From a checkpoint of a small transformer trained on Wikipedia: tied embeddings.
Each number is 200 + 20 x the weight over its row's rms, rounded and kept within 0 to 999. Layers, rows and columns count from 0. The size before them is the row's rms in percent of the matrix's.

# layer 3 MLP up, 1536x192, rms 0.146, rows 444-460, columns 96-191
094,206,200,189,206,182,216,179,198,191,186,202,186,184,208,199,229,202,202,225,185,158,214,199,200,240,206,195,223,221,152,192,190,150,163,218,159,212,202,225,197,222,240,185,225,188,217,205,202,222,221,171,186,202,153,209,190,220,190,178,194,241,233,213,229,219,206,223,189,208,203,185,184,210,209,219,193,194,219,177,218,169,211,220,193,205,193,190,169,205,163,185,155,166,213,236,194
103,191,226,193,220,185,189,205,204,222,205,185,181,216,205,180,182,172,190,216,207,168,202,217,202,201,170,184,224,212,169,196,178,220,170,202,188,218,199,208,195,199,202,192,166,214,189,245,200,181,168,177,201,238,177,177,176,210,169,189,235,182,194,197,230,210,203,220,200,205,202,187,233,204,199,211,194,197,194,199,166,192,195,180,206,190,199,211,238,212,210,158,212,203,214,209,190
115,184,187,203,195,180,198,214,229,183,196,198,197,179,175,184,188,156,181,239,166,184,196,222,191,216,192,208,194,186,206,193,192,195,191,194,208,211,202,187,186,215,228,206,172,202,206,227,181,184,188,217,186,235,184,161,185,215,193,197,219,194,244,209,214,220,222,195,248,216,178,192,225,201,185,167,209,208,232,209,199,194,215,202,196,190,188,204,204,176,147,160,212,190,176,189,175
093,215,200,178,178,184,173,216,200,229,219,208,214,217,225,187,212,197,211,182,232,172,195,220,215,182,176,167,227,201,217,182,192,218,188,227,207,208,205,202,199,235,208,202,184,208,191,215,165,175,216,177,183,195,211,216,216,198,151,196,216,226,197,199,259,240,186,229,203,184,224,216,213,203,194,213,206,239,198,208,173,227,182,177,187,190,205,222,197,222,167,198,191,162,197,230,198
093,210,183,188,232,197,201,190,200,184,206,181,205,217,232,185,218,210,206,211,199,216,189,220,216,203,189,197,187,207,194,218,185,149,192,203,159,197,220,163,217,185,184,193,180,212,230,192,178,193,191,216,229,219,167,209,191,169,169,185,188,186,220,203,197,199,223,228,189,206,186,176,203,211,200,212,208,198,220,156,216,209,218,194,217,202,218,188,209,192,196,193,219,169,195,187,172
106,188,190,190,242,180,190,199,183,183,186,174,226,182,177,201,193,171,204,204,231,212,191,204,218,231,210,197,197,176,211,221,189,218,189,192,223,211,197,193,185,206,228,184,202,210,186,224,205,190,193,183,218,235,206,183,163,248,202,215,229,199,223,208,212,182,195,194,241,163,190,186,211,195,213,184,196,184,204,198,201,195,230,205,268,183,194,213,225,185,192,184,175,223,193,198,171
104,202,185,202,195,188,191,191,195,195,209,173,198,206,182,226,224,212,264,195,171,197,176,207,211,218,191,213,229,177,195,189,238,211,179,158,180,180,210,193,188,182,218,213,191,176,212,224,211,197,185,213,218,196,194,182,195,180,199,197,182,206,227,212,211,227,188,256,236,186,135,179,197,196,207,183,216,209,235,209,237,200,205,223,190,197,189,215,199,227,239,199,200,217,219,211,169
085,205,218,200,187,174,189,192,175,182,205,184,214,199,177,212,174,200,222,165,162,194,216,168,183,180,141,165,208,202,180,207,171,180,165,175,196,199,212,200,189,220,209,204,169,220,208,231,204,205,187,184,173,219,186,207,205,231,162,206,181,198,210,192,247,220,187,202,182,177,173,179,213,211,157,226,166,178,209,191,206,184,202,205,219,215,190,214,238,177,208,171,172,187,205,228,226
112,198,195,208,194,179,195,197,171,173,196,178,207,200,191,220,192,203,244,209,164,218,202,225,217,191,183,198,213,192,173,180,188,228,207,174,220,219,197,126,207,165,216,161,185,205,192,198,203,194,175,175,197,180,208,183,178,243,211,205,196,196,227,213,204,205,152,213,212,205,153,163,226,169,198,155,211,195,202,208,236,212,221,199,215,216,192,218,182,185,204,193,231,222,191,189,199
093,206,193,164,214,181,197,205,175,170,181,184,179,239,234,223,174,209,217,221,173,167,189,196,197,206,190,191,198,196,189,198,202,188,182,219,183,185,227,159,227,180,195,187,193,198,194,226,207,202,212,172,211,225,169,202,175,190,204,201,178,193,197,204,200,204,204,211,191,187,156,178,182,187,209,177,221,169,231,196,242,200,185,195,208,203,208,204,175,245,223,214,208,197,205,181,210
107,247,233,188,161,183,194,227,165,209,190,214,205,197,212,181,203,186,193,193,196,185,198,206,208,219,153,217,205,194,218,192,192,209,193,189,183,179,194,227,184,167,202,174,190,230,221,240,191,192,197,189,205,172,198,196,177,230,190,196,248,183,199,203,215,212,154,187,185,164,183,190,204,243,174,165,193,214,207,189,223,174,208,199,237,182,180,213,195,188,226,204,175,200,213,231,201
104,199,205,189,218,185,181,209,180,249,202,182,213,208,243,210,193,181,182,202,226,184,210,200,190,212,155,194,193,181,178,176,176,205,220,197,155,214,248,191,196,213,203,196,155,190,229,205,188,180,192,216,234,194,168,172,171,188,204,186,203,177,197,188,220,195,221,189,176,217,202,201,201,206,173,185,174,198,194,210,191,183,219,213,219,245,196,204,206,222,191,202,204,209,179,184,195
094,199,208,196,205,176,165,190,187,208,191,191,225,197,221,199,226,175,210,203,229,233,201,245,192,227,183,192,181,215,222,196,163,209,210,210,197,203,235,180,202,214,195,198,210,206,212,245,172,187,205,181,213,208,201,231,188,235,174,179,195,168,215,184,224,242,156,176,202,203,207,189,193,216,205,174,199,202,194,177,186,201,212,200,221,203,210,198,194,169,165,156,218,151,193,198,201
111,197,219,206,230,180,204,189,180,215,180,236,232,210,223,231,187,197,200,214,197,198,171,210,198,219,198,179,184,192,203,226,238,159,170,221,189,174,208,235,237,195,174,194,180,191,209,205,188,163,190,209,205,217,182,198,162,224,206,167,215,199,222,197,218,193,213,198,200,203,166,181,235,190,206,217,171,163,210,197,219,188,194,198,181,184,184,205,213,220,207,235,154,214,193,180,210
102,238,207,192,215,188,204,140,221,183,191,225,235,157,207,214,198,177,199,189,191,227,212,184,183,251,216,165,179,206,188,211,196,220,192,215,185,213,192,191,204,192,173,203,192,216,153,188,181,222,185,180,202,224,204,190,187,205,203,153,196,198,202,186,206,197,206,188,225,204,201,189,207,191,218,171,217,187,221,218,227,190,227,194,214,198,177,192,159,208,169,208,185,200,150,174,218
083,214,205,217,181,170,189,197,168,194,178,208,202,186,194,199,203,172,189,187,206,227,214,191,200,196,208,181,198,192,203,188,212,213,221,164,188,209,233,178,207,184,208,175,172,173,189,234,199,179,206,202,214,225,183,183,211,217,191,189,194,188,205,174,231,200,202,202,229,216,207,179,227,185,211,233,171,187,225,237,157,185,208,203,190,222,190,187,230,182,195,187,220,176,186,221,210
110,195,183,194,183,188,190,176,199,202,243,222,206,222,190,172,199,211,207,187,176,222,229,217,176,180,174,167,216,202,210,211,230,184,184,221,216,217,229,192,221,235,204,181,203,201,220,211,206,183,151,219,160,229,173,216,208,234,186,207,204,196,195,202,211,194,198,214,212,179,198,207,173,195,192,180,235,207,177,203,180,209,178,212,206,180,222,215,229,201,167,151,190,204,195,213,234
# layer 3 MLP down (transposed), 1536x192, rms 0.126, rows 444-460, columns 96-191
083,212,196,211,185,195,199,170,201,178,200,226,214,202,182,199,216,200,218,181,237,218,184,202,205,184,210,195,179,236,227,187,196,229,254,183,219,167,197,190,206,209,211,237,209,186,206,201,187,223,189,212,224,212,215,182,217,201,177,213,204,193,163,191,182,206,182,193,216,176,200,182,208,186,206,212,221,178,260,206,168,174,231,209,189,184,246,201,239,181,217,203,209,207,204,128,226
101,208,201,171,182,187,195,181,205,241,213,197,200,201,238,145,165,192,202,195,234,212,192,208,204,238,199,171,205,252,206,185,172,192,187,212,182,188,187,181,178,211,197,192,205,180,182,209,209,183,190,186,219,200,199,190,201,223,183,182,212,223,198,186,164,194,193,194,187,197,216,193,194,217,203,233,224,162,214,216,228,161,167,186,187,222,207,185,199,185,204,233,191,160,230,209,210
112,216,229,205,171,200,209,225,263,160,204,186,203,206,184,201,183,163,178,194,227,190,171,192,206,217,171,165,211,171,168,200,191,211,208,209,203,227,217,210,205,160,196,172,223,208,193,206,214,179,206,168,186,184,174,216,202,209,201,216,218,209,204,218,237,202,197,201,202,175,207,227,202,205,204,218,208,244,217,169,191,227,192,239,197,221,234,195,197,180,203,203,198,172,204,237,166
094,214,191,228,203,206,190,171,206,185,151,186,197,178,193,217,194,195,187,191,161,169,223,173,206,169,162,197,149,208,245,220,200,154,223,194,223,188,205,205,218,178,191,206,203,210,219,164,197,209,195,192,196,218,183,187,178,219,243,199,136,184,205,192,160,175,210,197,191,199,208,195,198,228,197,181,176,203,205,215,223,198,203,214,217,212,175,191,214,189,230,202,188,206,191,150,209
085,218,207,175,199,209,199,176,193,176,182,205,217,202,190,180,189,244,206,192,206,188,200,213,183,196,178,221,198,230,218,203,201,175,192,211,220,211,178,186,225,216,196,190,220,191,187,197,205,198,226,197,204,210,184,177,191,240,191,177,209,180,206,186,195,197,156,174,233,193,184,188,215,170,194,178,220,216,164,197,181,182,193,207,233,198,189,196,176,231,193,224,161,181,165,236,227
097,187,177,229,185,194,192,223,206,175,226,220,175,193,218,179,201,190,242,178,206,186,189,210,184,179,200,183,189,196,195,217,207,227,237,209,209,171,209,188,194,196,185,201,207,183,215,182,194,226,172,151,218,193,212,214,227,235,211,213,184,209,179,216,210,179,198,206,207,202,191,178,203,171,185,181,210,224,221,218,244,230,194,204,227,188,225,205,204,185,195,223,171,218,218,216,203
117,220,208,197,196,196,210,177,208,194,171,210,219,177,152,212,175,204,202,216,203,206,179,209,176,203,192,204,186,201,215,130,203,238,199,223,199,201,192,211,195,224,218,211,179,202,165,170,200,227,173,194,218,210,211,181,199,222,229,191,217,240,230,193,204,190,187,193,203,193,196,191,217,187,186,179,209,154,183,213,145,171,225,189,215,209,176,210,206,145,136,224,220,230,185,204,208
115,216,199,215,166,231,183,186,201,210,229,208,193,209,209,165,231,201,159,229,198,213,192,179,209,195,189,171,238,231,213,210,228,187,200,184,146,188,202,216,234,206,174,191,178,154,186,209,166,198,185,177,205,172,162,178,195,210,209,156,216,196,178,189,174,215,186,219,212,242,202,202,196,216,228,196,208,208,206,191,229,205,201,212,170,189,204,182,172,173,168,218,182,198,220,226,221
109,173,210,206,223,188,191,226,240,204,233,171,213,177,199,220,200,172,206,200,169,213,157,189,194,189,185,206,220,192,194,213,210,218,181,175,196,187,188,212,197,196,237,173,202,210,203,196,186,212,186,201,206,199,202,164,168,182,206,212,190,188,215,194,184,194,204,189,188,205,196,224,172,195,190,180,214,193,180,202,184,220,213,211,215,198,217,205,220,187,226,179,209,248,155,201,205
103,204,186,179,223,192,200,191,199,189,235,190,203,208,195,177,177,228,185,165,209,209,224,188,199,190,237,175,199,166,206,223,213,183,208,200,229,234,206,188,179,220,173,221,184,192,203,208,184,209,165,217,240,208,188,207,216,153,192,186,225,189,217,201,173,218,215,200,201,195,201,195,204,179,194,209,196,261,238,200,182,210,206,188,175,201,200,187,185,215,202,173,188,234,186,184,174
103,243,192,218,192,209,188,217,234,189,236,197,181,166,185,186,244,223,214,194,245,191,230,193,215,211,165,194,152,156,224,230,197,228,213,227,215,189,191,213,192,192,186,222,204,168,210,218,204,213,216,200,209,197,178,189,227,205,204,198,203,176,159,215,185,175,182,191,183,201,187,223,194,206,224,195,199,211,220,199,179,206,212,167,212,210,223,229,211,206,230,204,204,203,182,227,179
096,199,175,222,205,184,210,230,182,214,174,201,202,199,212,215,199,210,183,207,169,210,207,179,180,171,212,223,170,229,213,218,216,185,199,221,218,198,176,189,204,208,214,192,234,213,218,209,190,231,159,204,232,199,196,204,227,184,185,207,202,204,165,197,216,222,225,205,201,205,159,215,185,229,248,220,247,209,185,174,186,203,173,196,226,172,191,200,231,237,205,186,185,201,219,219,209
091,186,216,197,211,237,201,198,196,170,236,183,208,197,204,225,211,167,199,223,171,195,205,214,196,159,182,173,238,231,217,220,200,229,182,238,230,221,207,188,227,231,181,205,195,166,197,181,198,217,215,202,194,209,172,181,199,238,168,183,235,200,201,204,216,228,205,186,218,221,201,205,209,205,195,174,177,207,189,174,167,217,204,196,213,186,166,214,209,190,196,146,217,201,191,211,209
112,169,164,174,188,190,204,193,220,190,179,200,213,191,176,229,160,150,205,216,189,228,206,181,185,195,207,183,224,224,197,219,215,173,217,208,204,218,197,176,212,199,193,213,176,171,177,202,190,206,183,213,195,249,214,164,175,223,203,203,168,217,221,173,188,169,190,212,189,197,168,209,214,202,217,204,188,204,205,215,227,187,214,182,181,239,219,196,204,255,203,217,172,202,205,178,172
090,187,190,211,185,217,197,251,182,225,235,194,175,227,183,188,234,232,170,219,194,166,212,212,214,158,175,194,221,198,213,199,220,184,212,236,187,178,214,185,194,187,195,210,171,204,223,175,202,199,205,205,213,171,198,219,214,217,215,217,203,196,197,199,215,198,180,208,176,196,167,198,201,215,203,192,232,214,205,216,234,219,189,224,169,197,233,233,220,221,186,237,204,234,217,216,168
086,196,272,224,157,215,223,192,243,185,196,189,166,196,198,201,186,183,187,200,183,182,207,202,185,181,211,202,211,247,233,167,192,194,204,150,199,220,217,166,208,185,205,170,208,192,182,213,208,196,211,192,190,230,193,177,225,208,195,178,169,199,193,206,216,220,196,183,214,211,178,187,202,220,191,200,204,212,200,190,199,149,192,188,214,206,175,206,235,213,191,219,226,183,195,175,199
109,204,185,210,203,196,197,216,171,200,196,246,184,215,175,213,206,182,218,163,198,209,221,185,202,199,189,185,213,206,222,222,152,225,197,210,179,188,189,195,183,233,218,166,200,204,187,205,198,196,213,186,183,181,231,225,179,203,192,177,210,166,167,205,204,186,221,213,223,178,192,205,196,195,211,224,172,218,222,191,177,230,209,202,248,174,199,186,218,193,207,162,176,178,194,178,204